Part of a small language model's weights.
Size: 10 layers, width 384, MLP 1536 ReLU, vocabulary 32000, 30.2M parameters.
Training: a variant of Muon for these matrices, 7866 steps.
Each number is 50 + 15 x the weight over the matrix's rms, rounded and kept within 0 to 99. Layers, rows and columns count from 0.

# layer 2 MLP up, 1536x384, rms 0.132, rows 822-849, columns 128-255
60 52 51 50 54 36 26 42 58 64 50 67 44 76 67 46 64 48 65 71 44 48 79 40 56 39 62 39 51 39 33 62 47 56 39 53 39 56 51 33 65 46 55 62 68 70 71 61 19 43 46 32 55 34 81 56 50 77 58 42 65 50 40 22 41 62 49 50 49 65 80 58 71 49 67 67 56 47 62 52 60 39 55 54 47 75 27 33 57 56 45 34 52 29 57 34 50 36 47 73 81 58 44 29 52 49 72 14 36 50 20 44 43 00 62 42 53 51 44 37 54 70 57 27 50 72 41 72
67 28 38 39 41 47 41 34 28 74 53 47 26 39 61 47 66 62 64 12 27 59 42 28 78 77 57 41 65 63 26 35 42 47 59 45 31 09 34 74 35 44 50 45 33 61 57 23 35 39 30 41 43 55 65 56 99 65 44 46 34 63 61 52 32 74 56 33 58 51 51 31 45 60 50 45 60 73 37 57 56 47 70 71 55 74 62 52 60 50 40 65 40 61 55 29 30 52 50 28 35 35 49 60 60 55 43 65 59 37 37 51 44 43 54 33 31 44 51 39 42 53 58 46 52 38 60 16
45 66 31 90 40 52 35 43 56 63 45 61 44 70 55 68 31 45 38 57 45 35 56 54 92 54 68 61 41 67 58 53 65 47 39 60 59 62 56 53 48 37 56 61 49 58 43 53 69 43 69 50 38 53 34 55 43 59 47 57 61 43 47 41 52 40 35 37 46 67 58 58 82 47 49 48 52 56 81 49 43 51 33 50 55 41 60 60 52 55 57 38 50 69 46 64 70 48 57 37 32 38 48 43 62 46 58 42 62 60 57 32 35 45 37 38 57 51 65 52 56 30 58 45 51 48 36 54
53 45 36 49 41 67 53 70 35 57 40 60 34 60 58 59 46 60 70 47 49 66 71 44 45 65 58 39 41 33 59 56 48 08 37 51 42 36 65 64 26 54 28 64 46 28 71 34 54 56 63 44 57 44 71 45 45 34 82 31 46 76 64 44 48 40 66 80 58 46 65 49 52 41 38 64 47 39 36 58 72 34 61 19 52 57 57 35 62 50 48 38 55 40 28 22 40 69 63 53 50 59 58 49 54 22 57 36 53 57 41 39 33 45 44 40 48 38 34 41 50 44 55 31 49 34 58 60
55 62 56 68 53 43 45 50 42 57 39 33 60 58 39 76 52 39 51 31 62 53 67 52 42 62 51 48 53 59 71 57 33 45 45 63 51 46 49 43 33 67 68 43 45 51 62 77 62 71 49 47 47 58 54 63 38 57 57 59 44 34 60 52 41 25 60 36 59 66 77 56 37 56 51 43 45 26 62 45 42 32 55 80 55 32 40 40 60 36 73 35 57 73 46 63 56 50 30 47 65 65 46 66 38 64 30 36 70 37 72 54 43 31 52 56 67 25 82 37 64 42 42 39 36 24 52 43
63 44 53 45 55 30 38 28 33 72 42 46 62 21 71 31 45 59 47 39 50 33 47 53 13 59 45 60 57 71 50 58 64 55 47 57 44 41 47 44 71 67 41 32 77 59 39 60 55 52 15 55 55 45 70 34 41 52 33 51 60 48 47 70 47 52 33 36 58 37 79 38 57 36 34 36 45 45 57 43 60 47 46 61 77 26 25 59 60 72 61 48 37 62 61 51 72 42 53 35 42 56 24 33 29 62 36 59 34 56 36 32 45 58 34 37 37 53 45 50 60 72 29 28 32 38 54 32
47 56 47 52 41 62 45 19 38 46 72 55 46 42 10 52 49 61 64 50 56 44 41 46 54 17 51 56 47 35 50 65 42 68 53 40 85 64 47 78 83 41 65 73 52 41 19 38 57 42 73 64 83 60 72 26 20 58 42 58 46 58 66 52 34 57 33 51 51 59 63 65 64 34 26 53 70 45 43 84 41 43 64 27 57 41 65 70 49 52 29 71 43 46 62 53 54 37 44 45 50 45 39 44 51 49 72 50 72 33 44 34 93 39 62 32 58 70 46 64 67 45 63 24 51 32 29 49
59 43 61 75 58 32 76 57 48 76 49 63 33 38 32 58 23 34 36 85 45 61 50 52 45 55 50 38 73 45 20 48 39 60 36 62 28 35 81 60 42 47 66 20 79 07 52 52 38 69 46 56 47 44 69 33 43 40 69 52 46 44 67 06 15 46 47 53 60 44 49 55 53 50 53 41 50 44 43 33 58 34 16 26 66 53 32 45 41 52 48 63 48 37 69 64 56 51 65 42 23 08 60 62 35 71 70 34 44 39 66 43 44 38 53 36 51 68 53 40 61 49 45 49 55 55 46 55
76 45 71 34 66 51 52 44 57 51 56 59 35 31 62 52 55 71 63 51 59 56 51 36 26 55 29 47 50 53 33 62 54 56 62 27 30 72 41 51 48 47 17 62 63 58 59 49 50 55 51 32 40 51 42 67 52 51 41 61 64 57 49 48 47 70 45 71 46 23 54 51 35 70 42 45 28 49 40 55 31 68 35 30 38 66 27 24 50 58 54 20 57 42 19 77 46 45 49 53 59 71 42 73 79 29 41 37 52 76 49 65 52 63 59 26 28 51 55 43 47 55 46 42 62 33 50 53
69 82 55 62 21 46 40 16 36 64 48 42 49 53 49 49 65 54 60 31 62 51 56 79 45 06 67 30 20 64 37 54 29 39 44 63 34 62 62 44 51 32 56 62 52 54 79 44 40 73 37 31 67 75 70 18 58 43 20 55 32 66 47 23 43 08 57 26 60 45 53 46 72 34 60 49 54 41 57 54 35 54 54 47 33 37 55 36 49 61 00 17 54 51 35 53 43 38 57 22 71 17 63 45 53 69 80 50 73 62 42 93 40 24 46 46 50 88 51 64 26 44 46 60 56 61 38 15
65 45 49 49 46 70 70 69 81 60 38 50 72 51 50 48 34 56 29 31 64 32 65 34 56 59 42 47 30 55 25 45 54 52 37 33 27 56 45 32 59 36 33 66 47 28 63 34 79 26 54 43 36 39 50 53 64 60 22 56 08 41 50 68 66 53 66 39 29 73 59 48 49 40 44 49 28 65 50 48 47 21 75 59 59 42 67 46 40 56 48 56 59 20 52 38 71 56 68 32 57 53 45 50 52 47 70 54 35 41 47 63 42 49 23 61 60 76 18 54 66 69 42 49 73 58 82 55
50 41 38 47 52 71 43 38 38 85 48 53 58 72 56 43 45 49 43 46 53 79 44 41 36 39 59 30 69 39 73 57 61 47 35 59 42 37 44 81 55 60 28 35 36 41 29 52 46 69 51 36 49 54 63 64 63 42 53 64 40 63 55 65 56 69 46 41 47 66 63 35 72 49 71 67 49 48 51 34 42 55 24 51 45 50 34 37 67 41 65 50 41 56 51 58 44 28 47 60 56 51 44 34 30 45 64 49 53 44 50 55 46 19 26 29 46 61 36 30 58 54 25 40 57 45 29 52
43 48 45 53 63 85 42 38 52 64 51 28 48 55 48 47 29 46 35 44 43 80 41 76 54 36 47 45 20 76 63 63 66 39 68 42 45 65 46 31 35 34 61 76 62 59 59 53 64 46 51 55 57 75 51 65 60 27 52 50 74 45 53 69 28 99 52 49 66 58 84 47 49 30 61 46 57 61 77 48 36 30 20 67 46 58 54 62 31 40 61 41 42 38 32 64 75 69 46 54 57 55 55 43 47 25 45 43 30 35 65 60 04 75 26 48 44 64 46 35 38 50 53 46 54 64 46 80
60 46 32 62 45 54 49 32 61 51 55 49 50 48 70 52 38 59 53 49 70 64 65 42 40 22 53 73 41 58 30 55 56 72 52 30 73 16 66 53 80 39 51 50 41 48 39 59 50 50 56 42 40 47 27 38 67 41 71 38 72 64 48 27 38 92 39 61 37 34 45 37 51 53 59 63 65 63 38 53 61 42 55 64 64 33 62 77 51 48 40 30 63 33 49 43 56 51 44 47 64 37 38 25 56 55 73 61 41 45 52 26 45 48 50 37 63 56 32 56 27 53 58 26 59 62 40 61
43 70 62 55 45 35 31 29 69 60 50 61 63 54 49 46 58 55 34 35 40 56 69 62 62 47 53 46 28 57 70 62 45 47 64 28 61 68 59 55 76 28 38 66 39 32 50 50 61 66 59 35 34 30 53 57 56 31 38 47 53 64 45 61 49 38 70 47 53 56 47 60 77 47 38 55 26 55 61 31 22 79 30 52 48 46 54 61 53 39 39 21 51 65 48 58 74 54 42 28 45 50 65 58 50 36 56 42 40 68 51 56 64 51 54 47 43 97 32 49 66 56 47 31 70 36 28 48
56 61 65 54 36 58 44 54 54 49 36 78 28 75 51 66 59 47 31 81 40 57 44 27 62 60 42 39 37 44 52 62 48 74 76 23 60 64 62 49 32 63 63 27 34 66 30 38 69 59 55 35 35 38 38 41 55 57 41 57 65 32 55 71 34 47 40 56 34 61 22 53 64 34 46 42 43 69 40 54 57 60 52 42 51 55 13 54 48 41 70 34 57 30 69 64 44 58 60 44 74 49 55 26 54 41 50 50 40 77 39 27 63 50 66 54 44 59 55 38 50 63 69 53 63 54 43 36
45 53 63 46 47 69 65 53 50 33 50 41 38 47 52 42 36 47 34 82 45 57 47 54 67 56 56 57 58 52 66 56 76 55 54 68 65 58 55 70 36 68 30 50 45 31 41 31 40 45 56 26 40 41 60 41 66 45 52 61 41 55 41 27 34 59 67 41 38 35 61 57 47 73 60 55 37 61 48 58 49 49 44 35 50 41 79 43 46 31 31 70 53 57 68 32 67 24 42 31 52 74 64 33 39 87 57 37 64 60 61 23 44 52 44 63 58 49 44 69 50 24 33 58 72 58 54 49
57 36 56 75 48 34 32 26 49 56 33 20 40 62 62 53 60 53 38 69 51 49 62 56 41 57 19 36 64 30 41 50 35 35 47 61 39 37 39 72 56 46 31 69 44 37 52 37 67 56 30 32 30 37 52 48 38 54 64 40 42 28 55 29 45 38 51 82 47 81 55 65 60 43 62 56 41 54 62 43 41 46 52 66 48 50 56 44 89 15 21 47 55 58 48 43 40 86 57 29 69 56 25 61 34 50 50 70 41 47 55 40 33 52 44 45 54 78 46 56 50 27 59 52 48 32 69 55
60 42 79 66 65 62 26 31 41 38 73 39 55 41 53 73 52 38 41 27 37 91 40 67 48 44 18 58 66 54 73 51 91 42 48 43 38 43 39 34 57 46 39 54 28 54 54 49 50 50 56 70 50 08 44 73 69 32 59 40 45 46 40 11 38 33 49 49 60 65 37 42 50 46 40 52 44 42 44 44 27 33 54 45 15 49 60 78 47 66 29 99 49 44 62 42 57 60 45 50 56 55 63 51 75 59 49 58 62 51 33 71 28 37 73 23 56 61 72 21 50 52 44 44 35 43 70 33
78 38 61 63 42 38 44 60 67 23 72 84 51 49 32 63 79 59 43 54 30 54 33 56 53 62 43 49 26 59 51 73 41 41 43 54 54 78 74 35 21 53 37 77 32 52 28 40 26 27 64 32 86 21 40 62 60 65 76 26 44 61 27 22 35 31 81 23 50 52 55 23 57 55 44 59 61 47 38 44 43 77 62 62 51 79 35 09 59 30 26 45 90 46 55 44 47 59 49 51 39 39 58 26 28 59 39 54 60 31 79 23 61 34 59 73 60 55 45 36 34 94 49 36 48 31 27 68
49 45 76 30 72 64 55 37 65 34 36 23 11 35 88 67 49 53 44 52 33 58 26 57 81 69 59 52 51 72 49 60 36 39 44 47 34 60 73 71 48 73 36 56 40 66 28 48 44 44 72 48 31 36 39 49 42 78 57 66 57 38 43 37 50 54 19 54 65 57 42 50 64 69 34 47 48 49 46 30 67 62 46 48 35 64 54 21 51 28 26 39 47 58 65 70 75 69 50 44 40 61 41 24 55 76 18 35 39 79 60 58 59 62 53 25 22 65 73 38 74 47 28 55 47 25 49 46
43 42 50 69 47 56 64 54 19 45 73 23 43 35 44 41 55 67 19 48 51 26 33 40 42 56 34 65 51 72 30 42 55 51 82 52 54 36 62 54 34 51 43 38 65 67 61 85 35 78 35 49 43 34 52 62 39 52 57 29 10 29 58 46 61 65 39 50 73 53 67 56 49 54 50 61 62 27 73 52 77 51 43 24 21 36 31 46 52 70 72 78 48 51 52 55 29 51 23 29 57 47 67 57 53 57 38 75 65 55 49 73 46 52 64 63 32 52 29 43 14 56 45 20 45 78 43 21
53 51 41 47 45 43 76 58 34 52 64 44 72 55 60 57 44 47 60 54 69 79 30 28 53 76 56 50 54 50 69 47 34 60 44 40 23 28 42 33 47 43 40 50 69 75 52 47 64 48 36 93 43 46 52 53 62 58 83 40 64 55 44 63 29 37 43 31 54 48 74 53 58 62 44 46 53 69 35 61 46 58 75 34 67 58 14 55 52 49 60 74 43 41 53 33 74 19 34 45 45 43 29 81 54 61 48 50 42 72 55 63 46 03 31 71 36 78 31 18 54 87 16 47 61 60 56 44
42 42 71 50 18 46 34 75 60 41 38 55 20 39 68 57 41 46 71 46 43 30 72 61 39 67 40 51 49 46 76 58 44 43 50 44 24 41 47 44 57 28 52 61 65 48 38 42 78 60 70 48 49 41 53 50 53 39 73 66 59 27 32 55 41 26 52 66 67 34 68 66 54 31 45 31 44 90 78 58 38 28 55 59 37 68 48 33 45 57 56 24 33 68 44 21 61 64 37 47 52 57 57 41 23 21 34 55 54 47 57 47 60 69 56 26 45 45 51 36 52 53 63 57 72 47 24 66
46 73 59 43 48 51 58 36 56 42 43 33 42 51 38 38 99 50 54 43 52 50 74 55 38 46 36 37 47 45 29 56 71 60 50 60 48 77 65 45 40 46 55 63 50 59 32 63 49 64 42 37 68 41 40 44 46 62 38 64 47 69 44 44 68 45 58 56 38 52 73 42 33 26 48 68 35 46 63 53 48 46 50 69 45 68 54 57 28 34 43 69 68 44 38 44 47 71 43 57 42 63 43 39 53 51 34 46 33 47 55 50 43 57 41 58 77 57 47 49 19 31 42 52 47 48 59 34
47 47 67 43 68 45 43 44 45 32 52 58 69 90 75 36 44 37 36 65 51 34 43 53 71 55 42 33 42 52 45 60 66 59 81 48 37 65 65 32 48 43 72 26 53 56 36 26 45 27 61 35 45 52 41 49 73 38 38 60 27 36 56 43 53 51 24 55 61 58 52 55 33 79 13 39 54 54 62 50 45 42 69 58 66 48 20 24 34 60 54 61 49 52 69 43 61 56 56 42 39 60 60 39 19 70 26 38 53 54 52 41 39 49 29 63 69 60 59 56 60 18 57 18 61 80 76 66
60 71 57 38 52 55 22 74 50 50 61 47 40 46 36 66 53 40 46 33 35 56 61 38 61 55 54 31 63 11 56 51 45 33 62 48 44 18 37 56 56 66 43 69 46 35 44 44 53 46 64 55 62 49 54 65 12 42 44 31 50 42 41 48 54 53 48 53 52 48 33 59 76 56 70 45 47 61 26 43 44 34 41 36 46 33 74 44 53 57 45 66 60 58 51 50 79 67 36 43 42 56 63 21 41 63 46 76 40 45 36 55 40 57 51 57 33 34 40 47 59 65 68 50 51 49 51 55
56 42 52 68 48 45 64 52 49 39 78 25 52 44 46 71 53 43 46 40 53 57 43 73 42 71 61 40 40 53 80 54 63 37 36 55 74 51 46 62 44 56 34 12 75 54 29 64 27 57 54 14 33 51 52 54 43 32 40 49 00 53 51 72 47 50 71 38 25 78 44 40 51 38 30 73 42 65 43 61 37 43 68 51 35 56 71 26 40 74 20 48 49 60 46 49 52 47 49 74 34 30 33 76 68 69 62 46 53 17 51 56 41 44 39 21 08 63 52 78 61 40 46 66 61 39 51 34
# layer 2 MLP down (transposed), 1536x384, rms 0.127, rows 822-848, columns 128-255
65 64 46 54 56 61 38 52 57 38 42 27 58 33 65 62 40 42 37 28 58 36 45 55 62 81 18 30 38 47 46 47 70 46 53 35 38 36 69 47 42 59 42 56 46 75 62 37 68 64 19 50 32 38 68 59 30 58 47 55 75 48 50 59 44 68 42 67 48 55 51 60 19 29 46 56 73 75 41 59 70 70 44 44 58 87 52 58 36 62 68 25 31 55 49 41 57 64 57 43 52 58 38 49 48 71 60 64 74 64 21 59 72 77 60 62 53 48 58 34 57 41 51 47 46 42 58 43
71 52 39 49 54 39 49 60 48 42 39 40 43 46 54 30 44 31 44 53 42 57 54 56 59 45 41 46 50 63 55 40 52 52 61 27 50 41 60 46 40 60 54 50 78 51 46 64 48 67 31 52 44 58 32 40 29 45 42 61 43 57 40 37 54 46 43 47 62 46 52 74 41 67 53 46 64 58 49 41 60 61 60 55 45 19 47 75 54 50 32 53 74 68 69 43 49 56 73 70 87 36 72 47 44 58 44 39 58 40 48 69 50 62 66 63 47 34 68 28 57 57 63 32 30 58 50 58
34 63 42 54 42 49 42 61 64 52 47 57 61 38 50 56 44 55 33 45 49 44 61 53 39 42 62 34 67 64 44 46 52 43 58 53 55 47 49 45 46 35 48 40 72 38 75 57 71 56 43 36 66 58 86 49 32 15 51 48 38 61 52 49 35 46 59 38 54 47 49 55 65 71 38 48 30 50 42 57 53 52 57 70 61 34 53 66 30 47 64 45 48 39 51 29 49 25 52 43 38 52 48 57 36 57 27 47 40 56 62 39 43 59 41 51 36 46 49 50 41 58 50 45 44 45 68 62
32 66 57 62 89 68 59 43 78 46 42 49 42 47 59 42 40 43 44 59 42 62 43 38 48 31 69 60 51 40 57 24 53 78 22 80 26 63 24 38 49 56 53 54 60 54 46 58 45 43 52 69 33 54 49 69 66 56 45 53 53 36 53 60 42 54 52 25 52 58 51 62 47 54 59 36 68 45 54 45 58 48 45 70 59 28 43 39 57 51 55 56 71 41 40 53 37 43 35 39 68 18 60 25 36 62 27 40 55 45 44 54 56 31 44 66 57 48 49 48 60 56 67 85 50 51 35 40
43 67 50 46 36 46 76 51 62 55 34 46 67 56 42 35 53 44 72 38 54 47 53 42 58 69 15 61 46 43 35 49 40 71 56 43 34 36 47 38 54 42 43 36 75 52 51 46 56 25 73 45 52 48 45 55 44 45 60 55 60 39 69 51 52 47 49 55 37 56 56 32 48 65 58 60 37 48 59 20 54 35 38 57 51 66 49 60 42 45 54 46 57 40 49 40 57 24 57 62 59 42 41 45 55 52 30 56 48 46 42 56 62 74 48 34 52 73 69 44 51 41 72 64 59 68 67 33
32 24 42 57 63 61 73 34 46 83 35 42 21 51 42 31 30 71 83 39 71 27 42 35 60 69 42 85 55 45 29 43 73 84 79 56 54 41 39 54 32 12 59 29 52 64 40 49 39 54 53 53 54 52 45 63 68 50 34 59 55 40 34 52 75 61 44 66 63 50 29 38 49 63 52 34 52 33 52 56 58 45 60 39 56 46 68 58 57 78 58 60 46 38 41 71 24 54 25 29 69 53 37 46 42 54 45 49 29 51 13 33 94 84 59 56 35 29 51 55 41 46 54 72 36 44 82 69
85 46 25 57 64 56 48 60 45 55 53 36 43 46 44 78 52 62 62 27 50 38 44 51 42 53 50 48 28 61 31 57 85 75 49 48 19 50 47 45 26 36 78 44 43 69 53 55 64 46 48 68 53 50 46 73 65 25 64 48 22 51 78 37 72 43 40 67 93 27 33 64 67 45 51 59 33 61 35 59 36 51 38 59 51 40 54 51 43 40 22 74 67 48 41 34 64 56 36 17 39 61 42 23 18 49 49 50 57 30 64 46 39 48 74 59 54 22 10 54 49 40 74 90 46 28 51 48
30 28 50 72 28 55 44 65 49 42 64 31 80 21 63 34 64 55 07 32 77 26 57 56 61 48 56 59 51 43 55 61 69 50 55 30 51 28 64 50 57 44 38 75 50 66 75 45 72 60 70 31 33 54 54 47 53 65 56 31 50 65 29 56 58 57 41 50 37 25 64 28 60 53 19 58 43 30 35 45 51 58 25 40 50 49 48 10 49 40 44 29 51 68 62 64 32 33 49 29 72 55 36 35 62 60 56 66 13 33 62 52 50 84 72 07 51 38 27 49 39 53 58 53 65 57 74 69
76 59 59 55 59 47 60 69 58 46 64 29 55 69 46 48 68 62 53 56 63 57 84 53 55 33 60 33 50 50 42 41 75 41 60 31 63 46 60 75 25 34 51 40 36 50 56 58 41 39 63 45 59 28 60 64 56 35 36 48 55 39 55 50 38 71 62 39 52 43 24 38 50 34 43 57 48 63 46 27 42 24 30 46 42 46 58 56 45 61 46 57 53 27 29 54 42 70 45 65 55 85 54 63 66 50 74 70 55 65 49 46 31 43 58 53 46 82 37 51 61 33 57 32 63 67 68 66
24 75 71 56 52 60 62 21 49 52 54 25 73 58 59 44 56 53 16 54 58 40 56 47 51 55 39 49 52 34 42 27 36 65 77 89 69 78 38 55 78 76 54 43 30 60 35 15 81 48 67 88 33 42 37 53 67 46 59 45 76 49 59 54 42 69 59 68 28 34 57 70 00 36 59 69 52 61 36 67 71 48 58 24 67 79 48 36 46 22 88 66 42 51 74 31 59 58 42 61 63 69 65 57 44 51 45 46 49 33 61 42 28 69 72 48 14 48 71 56 70 49 35 45 53 50 51 64
57 46 58 49 57 12 65 63 53 62 55 55 24 41 21 28 79 22 29 64 44 33 70 87 77 56 30 50 49 55 56 26 26 56 54 31 69 48 48 99 64 89 61 60 86 54 39 61 40 58 47 81 17 31 46 63 49 39 60 37 26 44 41 56 38 24 38 43 21 99 11 52 59 46 71 32 46 87 38 48 56 39 55 03 51 67 84 59 60 28 35 73 69 52 48 29 61 41 59 19 34 78 23 19 71 65 68 40 61 60 16 82 66 43 30 86 42 35 43 18 40 61 34 76 55 75 56 28
46 48 49 64 77 49 55 80 45 60 34 36 37 49 34 41 21 47 72 47 46 65 35 60 31 47 39 25 12 61 49 48 40 57 76 34 63 83 64 54 58 11 66 72 70 29 39 54 31 46 31 57 45 35 57 46 44 33 44 28 79 54 47 58 58 65 64 50 55 58 56 54 37 44 32 37 25 99 65 54 49 61 32 38 40 67 58 73 35 68 51 52 49 68 60 55 76 49 60 52 50 75 55 19 40 55 45 46 22 44 61 17 51 62 45 44 45 65 72 46 45 31 65 35 51 50 43 43
29 28 59 49 70 60 48 41 48 49 61 33 71 31 40 68 45 84 28 57 48 56 71 42 33 52 48 47 40 49 57 26 22 77 59 52 47 48 47 50 44 57 67 40 48 35 29 69 26 48 48 43 57 67 54 67 40 43 72 63 56 38 40 55 57 14 48 22 32 58 66 59 51 64 36 31 51 53 44 53 58 53 46 50 61 64 59 21 54 45 43 19 58 30 41 25 38 47 60 68 68 70 09 37 57 62 34 08 68 34 72 32 69 54 57 65 35 65 55 26 32 66 54 69 42 38 37 47
40 19 46 38 68 83 72 50 43 58 40 32 40 63 59 72 70 27 66 67 22 70 39 44 43 75 55 59 56 30 28 51 24 53 39 54 35 38 43 51 22 61 41 53 60 67 61 69 50 54 43 38 51 21 23 43 58 36 24 64 44 51 49 49 65 55 40 44 31 35 49 39 31 55 76 37 50 47 58 40 69 50 39 37 52 55 54 41 67 48 71 47 40 66 28 52 29 49 87 57 39 54 36 58 49 44 45 35 57 35 56 86 31 51 47 57 77 53 51 25 54 53 39 61 46 46 44 45
34 63 51 29 37 47 39 04 92 55 47 57 61 48 45 41 51 64 40 57 46 76 28 73 55 57 49 39 36 46 32 62 41 59 55 37 46 65 54 32 44 65 72 50 39 64 57 55 41 43 27 35 74 55 42 60 40 32 45 58 55 44 69 68 45 68 57 54 64 33 32 63 45 53 44 50 44 58 30 69 55 35 34 64 64 37 44 55 63 70 35 61 42 60 25 54 56 43 51 44 45 49 55 48 44 49 52 50 65 63 55 29 84 42 52 47 51 68 26 87 72 33 25 45 39 44 38 29
57 60 49 55 68 79 55 49 59 47 42 33 51 42 47 51 29 25 28 57 58 67 47 30 26 69 45 86 27 69 53 53 41 47 70 36 70 24 77 77 66 48 58 40 41 36 36 35 50 66 36 71 41 63 14 63 47 52 23 39 67 48 74 51 41 30 39 24 44 80 79 51 48 60 46 60 56 56 75 34 55 48 54 90 39 66 37 47 64 44 32 60 55 60 56 63 67 27 43 62 81 52 47 66 59 45 72 50 44 50 29 53 68 69 40 31 46 69 26 58 35 66 41 49 74 21 62 52
59 60 72 63 51 26 52 54 58 23 35 56 51 63 87 46 38 49 46 67 31 61 44 59 61 25 59 45 49 37 40 52 42 64 39 36 65 41 47 52 43 38 55 26 74 55 60 51 29 65 44 47 38 55 39 61 71 67 00 26 61 40 76 46 97 47 63 70 37 56 66 56 48 23 38 53 37 32 54 42 62 61 50 47 46 17 39 36 38 54 73 71 59 45 71 43 54 72 86 84 25 32 39 54 61 42 24 38 63 71 51 62 67 62 65 55 62 45 68 56 38 58 65 52 59 52 49 52
47 74 50 73 43 57 38 53 31 54 21 43 65 38 44 55 51 50 36 58 18 38 65 44 70 61 61 71 50 60 35 33 45 53 59 49 73 51 24 57 38 42 28 77 45 64 70 23 54 53 37 35 45 41 76 55 36 78 57 48 49 30 36 66 61 38 15 55 80 48 21 55 65 56 39 65 46 62 54 27 36 30 51 61 46 45 76 39 57 79 21 45 55 72 71 78 77 88 54 41 62 14 24 58 26 61 42 51 46 54 35 45 19 47 45 49 59 73 29 13 24 73 43 56 59 27 21 82
27 49 69 63 57 63 53 71 78 36 19 55 49 58 78 42 78 62 29 68 54 65 65 49 73 34 56 57 59 75 31 72 59 23 27 53 47 51 67 61 53 66 49 49 54 38 54 69 31 61 61 68 50 55 57 22 49 37 74 39 30 52 34 73 76 41 56 38 70 47 56 33 39 32 19 52 47 31 64 70 57 53 58 31 16 43 56 50 59 55 19 40 60 43 70 59 54 70 51 62 35 31 42 73 46 26 46 61 30 37 49 53 67 95 68 45 44 74 38 48 44 72 41 50 62 32 28 87
43 31 39 85 48 57 84 69 33 58 31 37 22 15 42 48 79 62 30 48 72 41 20 51 24 83 71 62 31 49 55 34 67 26 60 63 63 49 65 71 58 53 50 23 30 58 73 59 41 31 39 39 19 66 43 50 19 81 77 71 63 62 40 24 47 37 52 26 59 36 86 50 43 53 85 41 51 68 68 36 50 54 19 75 23 45 72 26 49 10 83 52 35 51 23 44 99 49 70 83 31 27 36 54 82 64 34 37 40 45 41 60 38 99 31 55 40 47 69 31 56 40 00 46 30 41 61 52
14 28 32 35 64 72 37 43 50 13 41 53 45 54 76 45 59 26 71 50 47 37 74 40 56 62 52 56 74 46 55 33 67 65 30 61 57 60 63 76 41 57 08 11 20 33 25 31 37 31 31 40 31 63 46 65 55 87 75 39 30 14 20 58 65 29 42 65 99 70 58 63 60 37 42 41 24 79 60 79 51 53 38 36 57 86 76 43 50 41 52 26 32 46 36 75 72 32 23 53 85 80 49 37 50 58 33 59 15 56 49 60 51 70 67 35 38 54 20 45 57 79 46 49 50 57 68 18
49 65 40 77 68 27 17 33 47 66 58 40 72 48 53 28 57 20 36 53 57 52 65 55 34 76 69 59 66 41 51 48 57 42 50 22 48 45 77 57 50 99 76 47 47 60 64 80 51 49 60 51 37 48 50 69 35 68 41 59 55 94 50 52 42 53 53 54 65 39 51 40 58 34 79 48 41 47 41 63 34 55 69 61 41 22 38 28 34 37 66 08 84 69 70 43 30 43 27 40 31 55 32 78 51 64 50 61 73 05 51 77 38 87 49 51 39 50 38 37 40 46 74 36 48 63 75 60
38 33 65 52 68 48 53 51 39 55 40 58 33 57 47 48 32 82 72 52 47 54 47 52 84 61 48 33 51 44 41 32 56 44 48 40 59 65 44 54 49 65 46 63 33 63 51 60 45 34 25 38 36 60 46 57 47 65 53 34 28 44 67 44 68 53 56 50 64 36 18 46 42 44 62 74 58 34 62 58 19 50 51 60 54 38 44 56 90 58 31 43 65 64 67 37 56 72 79 56 58 49 72 23 52 48 62 31 64 47 43 44 36 56 32 67 43 46 63 27 44 56 44 67 61 35 31 76
30 35 73 39 58 67 28 54 55 71 72 58 60 51 36 29 63 40 57 49 31 59 55 60 65 40 57 50 57 33 44 66 39 33 75 53 32 64 46 55 61 67 27 45 50 53 59 22 47 46 59 35 42 54 31 49 50 47 61 57 59 70 50 83 58 54 46 57 50 72 43 52 44 49 44 45 31 60 54 78 53 39 54 43 88 54 49 43 57 48 15 80 28 46 56 51 53 43 81 31 46 65 38 26 60 23 29 20 72 57 64 49 51 44 46 55 46 53 65 39 64 54 49 57 60 62 60 44
54 55 55 51 54 47 35 48 32 40 52 25 34 30 59 42 30 84 49 66 45 64 59 49 50 63 69 74 41 69 58 60 48 40 39 52 57 51 26 60 56 36 42 45 53 48 72 47 42 40 29 46 26 30 39 66 48 50 49 45 51 65 43 45 41 72 46 35 44 54 67 45 57 48 51 49 56 73 66 43 58 53 40 57 56 45 59 34 72 77 89 43 44 40 23 32 44 34 48 49 65 30 40 48 47 26 72 50 62 20 56 52 30 43 48 60 46 37 60 49 61 47 37 49 51 50 35 41
19 49 55 50 58 35 68 48 40 46 60 55 48 52 51 70 51 23 41 46 38 60 49 42 77 43 54 43 74 32 36 60 78 45 55 37 54 60 40 54 53 45 53 85 40 60 29 63 55 46 62 54 45 27 32 32 40 29 73 72 49 47 54 51 65 34 17 40 50 69 52 77 46 50 53 54 40 48 67 50 72 43 48 51 54 65 83 46 40 57 48 53 30 52 60 70 59 40 67 46 50 28 64 33 36 42 29 53 40 52 55 53 43 17 71 31 31 47 77 58 65 77 35 25 39 56 50 28
53 42 42 56 56 29 48 40 63 55 45 55 30 53 57 55 59 63 62 42 50 48 34 66 48 56 52 41 52 59 40 64 45 29 47 43 57 51 54 60 40 64 51 41 32 49 53 73 56 65 28 42 57 50 56 33 66 36 41 41 42 45 39 35 51 24 59 50 47 66 48 68 72 52 50 26 53 37 55 62 58 86 68 46 71 32 52 42 37 61 56 60 36 53 62 43 58 39 28 56 48 38 50 43 34 45 64 63 50 66 29 38 62 45 46 51 59 51 38 56 66 57 45 38 63 59 32 47